python train.py --norm="rmsnorm" --norm_place="pre" --norm_eps=1e-05 --rope_fraction=1.0 --qk_norm=false --tie_embeddings=false --init_std_qkv=0.0355 --init_std_up=0.0355 --beta1=0.95 --beta2=0.95 --schedule="wsd" --decay_fraction=1.0 --seq_len=1024
Each number is 128 + 32 x the weight over its row's rms, rounded and kept within 0 to 255. Layers, rows and columns count from 0. Numbers have three digits each. The size before them is the row's rms in percent of the matrix's.

# layer 8 MLP down, 384x1536, rms 0.0969, rows 218-362, columns 96-191
098:159153135094110081138125142126094102130180138125093112109156077163117149132125142139208152117128061151175174122109153107173153166128133121168109143120095131144137067123163222115131084171154067120164139134078133191171087110151152098123109136144143100214100083165108097108137114105155134127
100:091146192094127130137086106129065084097119101161158117104097119122149131204142130091098141147143140115109164122130127088085130158178128096141085090108130119128109207152108089147118113155109132093137084157134206061117113157136126141129145098086079164185110053081108151157163132081145175150
101:091120126132115135117129142147102123109171102131120129132111096106100072082137176141115133153126182133133128127170119157147135091109154141109160159126138136154167141058127123123168141140175160144117093118154173154118101102120068113124098148119093077165145087119172155155177102117166119120
099:118096177149158128125172186137098124139134053115123110065073170133104167118081117118139146117099088144185140140155144130111106156110130123139109122107181097103060115154145133180110078121156146152044108115084170145090149128118172106114180081184102080126132120100131206168140148094111183170
100:082129155055150151133111161083221065166090180172176080141139049060119139082067115123045149144126176196150173152091158121070126096112101138155156123138092140124122176133175134174099104101142126107125055158164171116068129094135132166095080119173166147074156153104161151139109158112100133121
102:137081116105114134129130069121222140089132113173082107184181134109148113073036127111147137169129090157138132104079132098121121125106123130109098142106159117149179108114174143177099124115148176148130166165128138155145105152120192119148081147120149153109085120140164140155151143104136148108
100:080106130086115155104096137129255139162068101130118128133123179129160108160110083098073134123176085158134123181127162103157166114156101109160085160099123156131130195110134120208112183155112139107153059116135119142107087082109123126163152196105133152127093131130147123102089140124134089055
099:147062162099129079191097169082146145181105147161072177121100116091098145146082122077137105136106057101092143084152143127076099059069188150142147128110181150123171174124149148154127155121134160196115148097120128120120078100150131145137131086083112017138127121150165162113139092156115122124
101:189132117122168147075111069104105159112124153101149106143109145159202139122162115121104138147213018055124087131143133082167119144151168092116130181089090077130104175176120119083144087177059123110130133146112133161118125067111087165166168102130162110124137116115097136104108131127172136121
099:116096158113189155160147100123205095163127105105166050109128095129161108097185153076099106173127131171184170139078146077122147134073177108069111080096150126115168112151125096155144083194139139151164170147170091144148102071099078139127172124148113124139065166091213159100192134065152128140
100:154123082136135156151076136100115111108115159104135136057142175116109108241168126131091109079147116097119134182142164155131094131156130107125145179128166119165107116116097119126090096112045146123099136142084125128148067112138189153212156187124153139133160162173125150096125115111090149171
102:095154109118122131179201103153132133051122171095136106063111162171163142182104134135154127119105137170140155125095112145127140125184176139095096164138098119151113062111075110212092098162080130194072200161144119138144098072067141151099073118079096119185113142153131148146134179161153127121
099:189149164126165101169123131166118077120120142096085174069161144138080151119141126125143194127156119105155012136128090152160122135098151157089171168066157075132113150170178105159128170113077142165140104077149128143080124132179171139118146212177065118167111134188137182139079107113149093102
101:139133173095063119184111146137255185196116121111134200165149149137188139154128139151167159184151077131165174102121152106149161113080128101136126121129137079191130154166117124163133096116159086081128145125153084099148121099135140132112171065100129055128142137140170091182112101095079155110
104:167057097084088152223110119171130138161140137135156101185151156123117214087126120111110154152150181110132161106121224195152132117106191114159091122111139071151093101119172128128132123146116134191146130149081113150122145109093134168152139102123204089155146129147167159150106072117157127149
102:135151205120077153085162118170186180111119146219105152151145134182130117126116138177152097110195178117187127153174098131120140155128108101088187094085106147127083171110143119050107101152134143175075103124113093134170132128162151186152161094095155156091155105128068119140178114041071197124
101:146115120131139191134119148146149120133100077136107112156108145118109156065176129140141237110155169106130123139146129111117164130130116109094147127178189130095094160128159112118153108148091134122126154180119145081149123074219126116124122127104154136185155117090101157112123093117121133143
099:190142114161109137102132153104071191135127123157122128111099092144148151113085136173106120164147120110111117144080110126096139124131135121142134103108109137141124135094144182116126106204122151084149176118095101221087097162152087163123114111153116120128071055099150109132106158170143131104
098:126102106146150133131177126114157101063117093074090128109171028107141183112118142134158127106126088159114173058105119117144085133147073096111106109160114109149168167069083154078138136188144135135172119132161136121085103116140116174161105120133152101222117089183165139141099129101144146124
103:063090064204095132144131079198137136130148132129128124099127117083151133100161107076129169107099129103138147136152134080111066110103150108116144101109155109078150080133120172117100176182099103150174166112079090127102136113131149149090113144147108075140118158199129098144152140116142082065
097:121108135147159174158119125146043091160175150214117127163192129111091138167102114131088111158111058105124132131122181093155161065171179120107104099207094117151094099212074150120150204102109121134129134171094098117150152193142086098100108131165188107163111128125113139152098114083080152170
103:230100111146132104097122084124096152178047102122178107155143127114084156092157168166133185176098168163109121061148127116145169122128126173165112164046141118156089109135141086161080178116158164112146160144144059143081151105124098119149094083152122097047152119073100061171080107099087125130
101:091134141115169156098089111194121153103131164081154091140143109108150131122111225128142130107127156112135138105078143079093123147086169128145115117116110138080201107148083112129112106066079142147070072148166169142156115146117159141128107183150116086104121149141120141126164135101093158156
099:188132108143164159189145090118103063101105194143158128130162151132187191102149126081130112168143094104146132137129139087139130145140108120105137105137172104131053127127106147088153136167126130127143134107085170148116133121140116149039176164146172109080049100168169090162146147145144108126
103:163087116120111104120139131112121151106164174109178097154163090125130098124112159160121147093148111178079101134147161118112106089087171134125113113171142183202155151085148157148088075119060068085102111132151076077124145093134135122191117124150163125115141116115090120144163103144112128108
097:146083121121110169099100114116090130143080110042141072166079122137137176090148148151146166090119184123110132164143119155154132126134178145059153075109059113131156215161133129134179117103165164039097105141102165097113136079184179079121129129187096048133157146128093079113215174152136161112
098:138167120176133110145163165061103106140146188144132111174094117131149108083155086121127170098141095102079153173110144122128137101158184131123127103173076144118174105136119077064158130128143135135149204167129166152112172108113104039179117135120143216124164178138079143119164145167141123131
103:178133148118165084091085118161123066087157178158091155112123147128150163155105118112040066136118100167165138141086126199166105073124134092117141189091105139075201154157152141140124108104097103084129096126098140103128146130159189109106106145133073156151110177166170151134153137153098183109
106:144146158156136167093105202138163162152131161146133147111102125143070133121123126142115144135158097052168094154192203138122074140092147085096154107137113079161119137164125012138146135105114077161107134093121100116092168150116111113185102094115123108145039150166139108128103188111147063117
102:139113128181165122154138132108093159083135152130114143104089085071150140167159141126081110166170108149117080141115118104153065158155106087108152092169154197181171215137090142163136180156155160160091092150135159085133144128202089176120144116116102197113121122097159132148169154145198103147
099:127129184116117130139101109099151133174126107177128214155149170103052127151163116107085138096127146072076102109165160128100141103100118147106169159144149136151159172137195166086123084150183153108161124109112134172092124109084140076115120058104129101114130114202097160096100142109119152101
102:113101177130151146135145138141117116171142185170094106142177080167079168108111084117139109126120147151128124096104085166146122095165132158123108188114138135108154092177118026133118193184164087171119157105139160134188132115079149085120107127116142081099114184138097139133130198109144112108
101:096137105144179092078179132152159151104185096109108093141193108161145144182131163152089168131105164115121191098168088067136035132125146136134076102146103118051186146154135171150157227090119132160154101113160122176118100116141087103134098104132116133126169155131158136104161129106091109108
101:140111101112123116137087083114163143132121130100103125105119128162185141115136114114124145098133112177126092084184136165165103161182155150088086111105110124078110152081059114142146192131170132030121080137139183123111121139144139090118092139159154104103151157074093109102122161078103168111
101:136076201129153168161151148142174124132100169093124109120101129151094148141144083079066082203160096098108146102069156072132165148107115156129121123171122108068091152120036170086172142103140132093137192115133147096102112100171156138101152180141184170123129145131112202109167142181152179225
099:145126099113116139123148144110129150139137123101102097118142155145129155130127127134100200140095116158182115206148175102144112128110103110119165119130120175130080120188098078139166032123120156183119158167158172114090131135064147160129100092173107129050055091116124103169078125169166173098
100:173101120142098124100130086120126123148139106166150133125163107095159104094127107108157135172118203120134126114175130100134143124128175115139152135101112185162142222110096107113139127111114130129127108106116167162152187133169106175132094112135142203156151095078157118136149129160107132118
098:155153075171122083113108151138163142114150146150146151132073171198149144133096162104129164065119163139142118170109130155107155142120160152122129167138173138146140138118157137186109077192158162160140139066101135098154152123219105139076135133172090108078140099116056124081135140191155165104
099:145174083105100080211156089132137132127159125111109142136101132125090131162097110154077131107122225189102166159181139107137105125123106065137114123142102100118068122100235133155113114109119141149144128125059112183115140126132081157156160110131107080098146117083175130114097179133113087142
099:093138074097096131099137110164065117211141109095124138155153119143079149130112127128135092104107126135169132113162105143117160142169108107028075159176127163194122135098147070141181105143151133105109142117086148095108085166123157153135128176084063102137148138159135083171101135127162129094
104:138129136082128096115138114144048108101119103124123120125189191110124114151129092109136026101145100121107094090092119129161156141095156099159121130078062111083148185142146065144142167154162093171124095089072134159132154184115117150135141107185172090136123127147158135142178158085141160112
100:102117113102174100157115100166172118126047140098140117093117195123143119133194162138117195109152124075085159104122141151088040186166148135103159154131113144136104153138134060172149093159110077121113045114117136071149146080177159157158139101075100063093143161078145111150109163149182156125
100:152152090091155166108114119109112111120088167162150123147162097115132140170172112155122107095103176156165084177109133176138173171086154121082113155176132133115124191164065158178102173115169111143157176107145102126108148114157139113083178141144119165083117118117057121097061158148100183166
100:135147113108174121068154089146172135102141070170116201113132152134148127132118115087150108147175151098132142160132136121089154115157175061143103154160098178100128080149089113103145149157155146119098123105100148145092115162182094107109154123166138111132152169089092135072141156080117173105
098:149134117136127128089097139115100083137140125090113149144156076118167132129107130135127163136125138084152071129063169165115137132116136089141161138107136124144154099129169057129105106095133136148146157069158149112166143077171086146096063185173166105142143117140205105117124151175141135149
098:091095142052162085138101093115120136088115136099081106128125118102108129105157149151129125079148199135140077156117146078104109112114085088139101167136108107175129184115134190149096181128143111122122148127154180080159137151179116130186116066106084161164088132148149085167198098143096118119
100:149132130197085109105088116185103116158127085089105128141107168135119165169101126140115123135192079140167135151128107138115106143093177164138144151150134129177110131160166106176211186144152131075163153160145135130069143158128125059134130173140101094088098117145104112072131120102114134084
102:134086198167150146112091141118147086145094106086108178134128078149174028112071130132163079106069121121138130101128183161134110119142147132128113160163157098087066159145126151088158140095135133114104086125130148097142155165161125123101117112101099050037082122084092124175194140127133144121
102:115128152062113086122132054107190106112141148161127103151134135132141147112117156173102126086181122142157165149114118122137151119097103114135167113111103100124104139176167103135140104132115124163097167150122095054095096134062165161116075175119119124099107110252166112115088098132119112097
098:137073108162137140100126158123227126161138128146114127135151155060172091107114110115143179118167187138133113066091111162172128126108124156107101133117203138120104157072125156081091151102163121117074093094147114145106129097155160110153147116128149043167165174121134073114156099135144124141
104:180106078173151151171133157146176194121205101186097151096084167151195115152129105129168136131117095152093129096098168205149153102176221157136112151201163144153186115144087178152113169080113137121066123116062119144112166168172128146114113213088104126141112111084093126181157112116154070132
101:132148123138163111158195109195175149124136162173146100129141161090161139153180125133174157117154111163161137132155113109077143122123073120157126166107164149098165150144159157158153165181103097165182103129132114137124135108079180131145105117123151091176122107148087174132153141139153115125
102:131117129132156108138134166149139147158104185145094107135127200139099121186136159115122095108172102123145099137150173167168142137160132107133117126153158129150118043112043122156159155213110108087168115094164124099071142158138175150114127136136132122095113088251173112139129132127094115134
096:124163068104143158205169130153104113156196136080139131136112136116162127143102101150065128140125150130087104179105063141184108116110142167099066125124122120109140070115133111118111191046128128157111145108150130136126138148162139133160142175146058103142136143143121109129139150116121142172
098:115082081109118126145124139108154136042097168140182094124211163045132162110136108071104171096098132197171109100171131098143165134138095147155110104124093116167163142098151155156113081160103100144104118136187128117143141156129199164163125125038129149098125091124088103100071118162140085109
094:083085149100130144081073140139150142135132084153118196124153110128103122136158089163106144126115127112134130143157116109134175120101105097168127062135115125043169080174201096150138069082116103139076115105188159120206085124120064130161150154125158114128116137065145038102116103147112112081
099:095139125157173147127128111126042130083141168177077078092085215086075118127080082073093101098119141094115131094123137156188077110122147091126077116086165080146085085087146095111170141137103127078082102119144144175111087170104143179097105137140138170187117106149165195106128120157158123143
096:156117047132123071136146147064066103154195086151125123161156113143120084122151150180183149131091113147135090058139068146108152124146101135127122063087119133111071147104098150112102119086173141160135093092117129085142103139158123123111091140150187147141132070176121103151139103130092157127
101:106156157160128163126117164081135106102129107134126132157102144146087131128105108122102113135158113126121110121112138221121124170104137140119096129092144120091121162082113147158160140140130125076104110098116171149098107183136144116132089151122118095133139157118086118107117158104090119129
098:106138195172101136134119073121155136070122113156139115121104138119164081174173124135177160106157164164103052190170140179170104097095104112103125129083112080083115118141140126148120098118114132101131130146179094153188145141123120130183131155134144104200139123160204146106096144134088094146
103:145182165155181096075072136133152140091154160072164083112158143106177078165174073140079148066111163119100104122097079186107131086098169114147137139135151109136114176103166111113097106130112104131126154122140082172173167130140142131148104135099106135112098154098104133134150121160183077069
101:129121141167112106080133124114113113154091153164170183129129136108185084161122108154081150130100090145108103165126117108144115172156130101140078144171131138157105075122112066128106151133091110088114142157140131149169099146119138142116152143103099154144099113098097090137152159081127130110
098:081111126118121199144088136177054113148160118146079159113155084128141078122107114125131086110144119190160091153070095095142149147151118246108096132164115109095166114171144143141103165145143119151127118104129088118078146058121077109117134098118073105181135093104116156127130104122120103071
098:101098105092133164112099213157115143093088115115123128123118110150093135140155095137176137111093086123109129125081163198119171136131077138107160136128103155080130104133125147094142112156126113147128101130124163095159102067073091090087125165129069160099131086146122099124093138130137144140
093:107138076101132081126097123091168127135064117128200186158116115179162145094123143070202146117131121180072150139144121149039080148143101131172126114151125125134128152174152143143171163095092128141107137146108160084146128110147186148186147162149084137112116112116159140182092134155147116171
103:172171152167134112122080156133119128111100135092183151127117078154126147106143093145078088161119092184190166136114165149099119159127159142140119132148132134191198107131139136137087105072148117143104104144134147135149071142158132173105114114138103143144129117124114115142115156144145087151
097:166098123031165150108152159160133094136094157081118093136066175138072125175108088123101080127084227098109099123185132154097124132104111166145124114108152153084068121153138115113106109104138165144160103170174165174167104115131152079071116145084166191135108093075160133079118111139148137150
099:157111149153107075089135130144131124125150070076093181176161142074161142137134148125188155129121154114120063139111141146206130114133165117168136065103096100075126105066156188073138127165118119151115104138173090139102087158125116139145145127092159083098066138102123100171158122090148130143
095:162142180167171157035163129108143103194164115098140105126061092123139164065165089109174119111103127111110107168072163122112138174127132143154144116115094107071085077112092127097068123162160209133140084152121160111141137168164129120137132135140126113090155186097114225125132134133161172077
163:143110147168157126143123159153130125108115153153173113117160056153161168104106111140133146132128137131156112118140104148155161129138123105152123157077143129145151131109132112073133155122052138134143145111107134153095037118157097104133112136108176098183180205106196162146119087139172120136
102:155190143140150080139111162139142148146129164135118155108163155105193104175122110180081126186119147132140136111137181135089115062091157099102081052125111136121111139166127107130105129142134121080068178187102098199151106163171124191172114084116174143043138110115137138092123155165103135122
102:152188134145158091114156134101103076147128102098153054089125087163098101153094072145139172166075140138142143102153150099170143127112105139124112163108127089109101106122079111113145169154122076049182083160151130138189147152143131117079162127114122116086151092082130163114138157128145109142
100:105174145043103109109120125221093087112107133127114180141142141132173122179094099078174141142142109118104131148178136184170080108074169104120116085138148142081124153161074120121133167128156155164095136132112154091101139098090074088096096103171181180153149069166181101119117169064137061167
099:157128155124140116147107147160127117122104058176083098132127104149116090098137120150139148123135120122118095112094100138128073116166119150152135152119122074137149076090119129139076103111082143038118112135127150135170129166194108114151087104079094064074189156099060174171125116154083101122
101:124127193142138096140124122157187089124142165142060128181157110154171164102086148203090095109138152127179125069140102109089117126147145139092115146053146135174124162133170145114087137120124136140097148092084166068134105093115175128105127101118088153099126111125141135088119125130148144099
100:166084129081144118133173075203157130124097166118151087129182126111155155105095094166162137109111169116147132096123125062171125110116132144129131126095088126126106058133151136139126101138129094057123113133215102093141149122140140120130065127124159083159083018124174091170113152159129111132
098:193116122127130125126150150114154171123106117120089095200160188114085131134143140093104150132112162150163047128137157123081130083141198073127095121141139153128104112104095120157079186157109147143130143171195167066166150153128088153144080185130095177103114153151112134113153104163071111129
097:103162132122114125122082138116154120160064091120112122163092116130111151144139110183166113095069064129127115072140094147171135188118142069190104084145121096179147138094147144155149097138070106114051148205119074124120129165160080148135118164110118100032110109130134164134046144138112111170
100:170109111106135119138140115167143195162132111190119152070156050189161145151171174100145102142080174167157151142125155134124137104150056109080175168096085160125082123056136136144115094151187073143120154149040154145130155090107106062166153120114140120082120145097125120158147081124132146171
102:167154131162037111153103121185066143119168074117122074098148102126156184095133103058169106112125133148141123133107158132101151165166099118162100146113165172153167081101154079139145130157084166169116112115119082135123174149179171130121102211102166106123105136140118107089155134134105100123
100:146172154108067105131135151119165141190150092024119121090156124182147083172107083099103089177109053146108132113112131095093112155178118137118135152135069191128157128141129100141094136141120150154128080115063143128181145113106147175153119109128089116056094150152138166147167130112109116102
098:157109153140116057180120104143119156082132110141082097085134173125127169119176155134115125141070118125135086099116137120103115156162153130116095144155110140054112132179131076119129066138107090139157089107151107112144105059134150102123126133126132126114093138124096140120108097137149156180
096:129119099099141157081112118176083116093133058173115080161123091146108095113162141133127118146145169131164124098211144101160182128113150109120203125144128117059192171187164182134111161080105117151177088129090153120192075117196153097137152147129157166099116132151101088118140153098109117162
095:128104091068100153106103124149187105131085123161096111161110140142121166166101142169154154097132169147085152146142098161169137120121118130166146130091184132099183095138116080136134178107179156132118145090136135162140103106185183201111169140127103096150173101086132160149089114100164140096
093:169147121122094185138202112058067151102151136082135121095120144039074166135130126101112135090146032125143120076108124132088186139145117124059124123160144114125111100118149141082112087051103138138134113149175093196162127117076151083133180128138078085096086114107098153167148144105133101109
097:117165134113093127116092133061104152158114162079116124123128153089138132105094097156119092098138101162113124149133099151132111158154138110103183119105091095120167066114123106122083144122142054140111110143147152127137149120162080137169142181118167084045161175145130230141148108112165174096
095:141161061141106126181135129200061099150138085122138117155124119138105177129136152123125171125142185144171124142119168152108129093136173125137150176146128119124116132107130073077111154131141126150150098093164147128118117116113176089120159115140064130134124135043131141107125082119133098101
099:073123130105111076160081170162115158089159125141136126121141106129090030076135079118097070115180127144092128159142069170122156096173085106142109131150168158158099078145138072159124132157099154071107060145186099109121149162175110197153143124126113150113093192185120138144129100121069069134
095:159118117156119116110124153100116105184075132126100107123126054114133159136145121128092101115119184198123095144045133091141097076106150098158119130101179130147089145164133117114180122150108125117142149153163166134156173153235152093166142107134176175136069100136116184120151130107109144115
098:176153125140127137141103152120000155104160130122079086125152152128157061151137171084098148150105130108136077128151115167126089104094114110174162105139170148097105168154144092138109099133140119196123148112151155181101148107128103122130082085104147113106151176143154102100049156109169109126
098:150169116051150150111114113173194175138190145098169117101114133162104080082152194102106065236079213104129109075116139117094083123123160127139184137118140152212181149089155175141128048145107151110124109088136109057161132163101169111092126063147179091064080136120155070140116116085123150155
097:145106149098110152143150109134059096102117160149153190119136092148122107164136190127160098167157105083129155076121134111102140076135122170144100157082121150184144127119084146141166148133101145091139118078109124204133176092126157146101165218135174096124077153160161102134153114108141099127
100:093128161152187097099101141107161132151133150145135129112109132052082134137157083142156082091102099134130101121146105114165122088165151085177118154129110105066142109089122130131105112140167089155177019105128145164165121140170094130108118152189178101175175130161085108163104170103103167192
101:123131136155156126144111121132133081047168118142142146108101142164127129142126129083105107134091135120074150123129110174073046071100096138144161143095157173080070100091152115115071150154119051083140126138150143146178120096118133139161089132137194097124087161187072170131067139198154050110
104:128096137108053102170131110122103176099151142099146133160140151156109155072119172187115093126168094101131121150176121145140199102132131146128083148143107107119135141112192129147105159107152091079092056130108091067169128122154202046188077164129114106141097099135124136079094131092136077114
101:112072141150157131156127133105168134087157114137166139141083123158092094187102117111131104115171153130127123143164105116171124151133164169065132127132099175119126124120125160104202152173133135154090142133131131119118152182153134142097136098145127077149188156090158112135119135099078150133
100:124087169127147145116127108223156135125114134111121173085128169141060098088107152161145168166093129123159127138147109140152129187108123158038149146092085117182119138117100140134175151135096113117144112139175165236160120095176153204170161097128098179075144155131069141149110144129197116162
101:107140106144129140095134148106206112169091080166110133074083187124110122124145105132198128075105130095159127096169090071144124164121104148105115102161088148103179148129157145074113069066125130175128180108158127123181057137032144122079093112144149180149169144139101118113098150131200130108
099:133134098107135099118123127159149093136075153112198120125128107048152130156128054166101120113128110170167150120168158153087171139056117188107104095116137100113089143113157123202151100111147052145133127131109170120163127156115132080121116136115090137153127087152118061153121132116135105093
104:123129150164143125108066100156125148130078099145146118121118126094105121099122126180111128212130141187108145125125166121123163152117123127111106171118113135175182244099135154150091178131158110147176106094145117093095119158144140191151067045103129146123146178107184173210152119139138114137
102:089150115158106069142116140097166099130214128144200123133153172118121130183146102156101108150142120056093167151143084187086103124096106113100142147085104154133102116157149130152138103088107137102120128147105160171148108194169092078098163119151102194050113109079132174125115149103197056142
100:095167128116061116082108091091116126089141121098176165113107115105122166109115112120084174141062122135133116144166160152160099168080131151148167140111152091135144128149116137090126135097096193112087107102114192140192118122134131119139068162203168162132113148112105130128097182116167171190
094:132144135078084120197087170138129100154113146154101136154140125145103098100163100084164140099116090111096077107126154104109084167165125104116147142130114061110101130102148181175182073118129105092034159122071159121158126123195115187113121142157155145124082143117164158082108155133172125166
105:191130140145150155109096180109130190091102134151139126214059147105108132173089083207091173102109116152182115142110091113129108183135124127147067207121146144134095140122130140139112097118102111144104104102160120148123158155152163126113145105147086125121136133124062116109090116096105113183
098:108176167170123189138106146132118155099149134130126164191158126127166179111147144097091123127159136170124169088109109112088174110125089137144132083134138114095160126136192202102149171164138119177134155173085139147081134087208176065100089117174180116143114131139140165085136148089083138178
100:134145078149176129127098100124160072089098117103146082116161129164080112096132142124050128150099125137131115094052068137124164112125166132044122097109082114107106152175159110099107166117153086127145137134129125125128169093105149144141186067130137144171096158120165105133154120147114146129
101:137095131133134151077102141177204161115104131108126161141170157121180115126123132135165135142132083084158105082116127118122067130113149141116087160175134126095237139138092103179133156154121165140121160194108131116115103169095107129135118160129106097133181120210165126073153110209142101118
100:129108190120171146097173168109200142138171081115116113141139097152161125129110151155128161165118083123149101121120121135133156103146158133147212106142173112167089166168082086153184185158090192141098135115132043100139132170141111124124169126073105124145110098106146103161191105147110149094
098:103099121142096078169166155136162117158094141120115159164133172119135128125120114133126160078112117060112102146170132136089149148116110123133136122161078135126109090170150124137150046130164126073134074154089158111152127130087107092164117096142104114076084135108126099193088124144134144098
106:101159161145096126168138093104137118097150149138129104166134169082093112172115166156141193116179150163189137104129102143148116118146115120138071125096173144103152101099199090156077165109129130114101113145101104075127127112167114103098135120087096168131186128114183117142106150154129082136
101:184160085151127123172111173155153092058105144172148138123103111157128152110152167165130129100108101148149139140154136132099219097140140168146104096136150108113094079078134081082131142148108131119111162186129162120139154172087125125166137127108149031119126101171104139078144151122137148154
106:157111130145167093095134112142159165161175105169126155144101123111129118166110137105111128107164096119170130203116121186141145148093166140147126118113123143147082201103124082131147199097147146122109107085058187101115121170100153104149220067078083129106122082122120115143126181128172087129
098:099105119191160152101101137122124120101156167116124132174124135170090111101157130165117093119111166133129160178130110158125085178139161186121071125177108109098128040150090116112116120100102121149118098116130209136082107129124128149160134091119138142128188123201071090125068132172116171156
105:122086145127077094105147053146024167051116075156103105116144111190090166136131127083099130096112109148135134109080104095098131082157054143143153173120125141144135129094142109083114158131095126094149152086184125112145142135145100051115108127105112102178160126174117138133118127175176155186
098:135061153144097149114125143166205094064181133162100201135160106099072116120117098038206127093130133090123054172116078123166144132113088140134152156155141101147127220096125133132146179181137125115192111124152113110087094098144092184138087122084120083127162216179102135150140123153136080115
101:084136111158086128181174118124128115153118051159102099115149140110093164138113170082162072130184174186117150106118058106173121162110151096132145116124099147094180105120146071133151115124151127180153105131128097147131137177154159168096083129092162154074112208145137123094164116099103142161
095:130112083092222108185099106157137179142173118171140129136118132091105104174077145135156112122167100160105127210134104178090119118114168157108131121082155142141095126153154114121128126173144139116170148102095131154125108112104148191084134129119110150190081104168138184142093154084072110145
098:133122130129120172087097078136138119132104123097162142085121145096208155172170156127156115133172056121110154179089115143125147111112119078107095104074078116078164108166112121111111116143081144161118120067124146091078126150144100190133174177167140111185082163165095203102108136084129131091
099:126097124118187150127134132157161119103109092113085053147151135104142142147107151191133130145172130097110153117159151104132139172091170148153104167191089149094111151103125161155104064132175106090126130165133131162152081133200085122114141158139104144160149150090063104113139150141103153126
100:135084196174104126155156166152073143169182139154098118129167085162187116183096156180181104127091151152138135078174157072106147135045092133065190167115091108128113132100085080126129038105097145116155223102107171123153134154117146130139140166129131106134123144102133144166189105113149180158
101:123090085119093137143147125126122092116154067079126134155174152125120139123123125132150071134207058139132111124123143132106118156108093131150117137142094109112111160091114128145200172090128143123094101127134113116134109101132096132124101074145198131202096130140110160121101125157132118113
096:130149134197149109166115151120097124180107146131085131105124137107138140106059137093149084116093166128118133118085120156124095176161122189094159136186194119136093138109188133104093157104153074204049081178156114102114122135134212113155114083116099163116129101157110166143123148081147167107
099:159093108115061174154157143126147077139163112167131106179154109129169137147149107194157111140163165134102116143082131129118099105096153078111100098109058111122153113123148100177174148135107082111146071122112132116121120084136128095144177139140129131119106073141181103132162113103141099115
098:094068097154164134049115155121155102102154135135144120120149200145131203056161111092132184151158124139147073177067116111092137130147093102174182143132123105167127123150129117114103163101157195086106165083143095130169118144145169083154135149168036055131086165106128120069150109150119131146
105:114140121092160116127176082122124147148125190127141096116160095105098133082154092140165106124076144174134112109164108044120134094135176118105151157122138113123125113105051121147158158101124120134159120137171168128109141095084059063140104147128130046131095147093062176117136139131138125116
100:132129109111099129129154106099148078170151115105045114100186164149127130151155115111110120141074076115155145090066139097144112178156101137173120173138138143109117109089175170122138081083099094154098157184116101148102105075182155114181107116099125094112164185114063124203095088136145106102
097:120127165077091179198090071103112132121103139050086120123153171111110114098074136123122130112132164117078088121113082109130115118103150203116156186094162139145101139157074128169106162188163114117133184110154112064168128114091183134112139152162161149149118133129143164135103164135121178113
099:070119102134124153172144109139103153149117154092149117103089119088158145130076121100115121143057136176167124098073055099156153126140119141089166111140093158168149074165106116120123147182133190089113165162119115097125082133109163112119106163134137129148126090112129103165127114179165149081
100:141152037102107151098132116130124135092079190135121133071112111085172112176123144153131141156110188103176097065132156086181088183149100173060129141110128137124183096130144146150084118084126104097158223135129103111108168098166148141137112125118114098117145164119105128160122127106147154088
106:107133141181123113155168193135164117091177142117083056105112095113148162155132144099141169138121129108150093117117093161139097156161114127128136172121154143190130121120108136095130183117096115159152131091132141122122124113164139053162107136135157134119184135070067109066131067137171108089
099:171136068086132114230137082126158093083150170097143099113125132143172178180067137116138139123117134128121146141079183162101121102131098097085071087080089178172082129137115124113092040159107108161140130174113132163113170120142108115205102146110167151121130151165113130076121122088138137124
098:126126074110186116084147124119085032126189118111143145153101125133144130125119131123075147195108127115120147071116093165126120091116176159130130150133114127098100172163132165139108086105086151131133098134121131126122122180131050147091157150148107133156123135253172188135108128115093135130
098:137123112144129126196106129143099135125114162134133118093102110165176164141122138082161105115124091136133098178125164157139089166085158093088130184209098117186162155166099117143102105130114113059111092127069163182088091129177099145128160113124177119143146157125148169128072145106142125147
100:094136149142157167175108162130088077163128119160108113092116096123109116136119181120142116186109150141137153200120132064130136124140159156167077094164161152127167137104107181123130120067099113138134066115120070115130087093143211142104164098122172110115164150150146092089123118128161138168
102:124112120162122138116092190117155161138183113104142102124119129107157125098167059117062186152130141193176091123130169134114115073204131131153129140174160155150110097129118134129080136086089123136164137099115161143200108104163110159141129203119110079060140128081105110138172134103130061098
101:101130150164093107098078122102126179109068112125126149142100110099088158123128118141116124122161134137079113090157106097116045098173136114106099113097149117107103121175106083127096073160083203049152147142116095193121137102118108118136190172046144150072133129205153126072198108130136185144
102:057113126182109131137136127104083082120106129123156104137091056086058097106151099152124145126147151112099131094107135126106123189098110120101106149171104115119092196127176103179128060175108121085089125081148120189132135150110123138144153113091148147199127062189189121190099154170094137156
100:090117134081069085183097161126208087087138130094098094152139131094152125135120126112136097148175088209178111146093151149070177097112136165145132116095129160123110150163114097096140078206118194071138130122101175106146112118149139141093158122152092092192098143149175090122092135174170087170
096:149145082207115068097137147128152129169102193120129099145120136121169082139139055129133059151108125101111142100113115125126156163187108100104087106141161128149114074106148156130147101101115152162153171107175150115066146103100125104247150135134103105097190115118078135086133092148134192154
097:090165209092079125141115107092151112119158143130098138120145102137080132098038170114086118140144077109139114149098187085162182097089114073125122120111074160198136183140166114159124158126100167062158076107049181135133058104091142120108113045066134133065160117090138174101125146131173156135
099:161127141114177114125112101119117097177105093113100121138110168153153146142149205124155132104109151087124180125137152142110101158094120149151122045094144185088085126190114117107116116133171141180147113096145148131112120092120170120129081108166108132090154143078115128158099129094164131161
103:085165161092171151160131107125184095107146037168077050099113113138100161136107106137132099087145131187122110072124110104192102152156113158147127127077176128106121132161159146136114119130196118129112106063193104125125143105158152109155168078137142100154158154147110109134174095159159095117
097:112121111103143139081128168149136109138078053137154105118152169102175101121140121105083128188094024139122192118056048156167137124113153167120101134124140143164125085069110149126126159139146132145098133114106134114087092117116119136144147093128041143151166173150149175153084145123131101107
103:142147129131143153040102080102113173090108034201120154104175161095134125119200176163142128123142115131116112109135128079169106077145091099162076105100128121128154105059129175107126174139130070177137135101165178116169093129096159092088192107087137128113130133180094125048156124129131142186
099:140132157060152104155164166154166143086110106144123108056077136109188119168132116130092139080108099131158093084178151202158090136097088130129128115132105156090143091181139091135110161113146099138142146145127087125158166143154122145116131158139129073136160157140219101124164130124124151068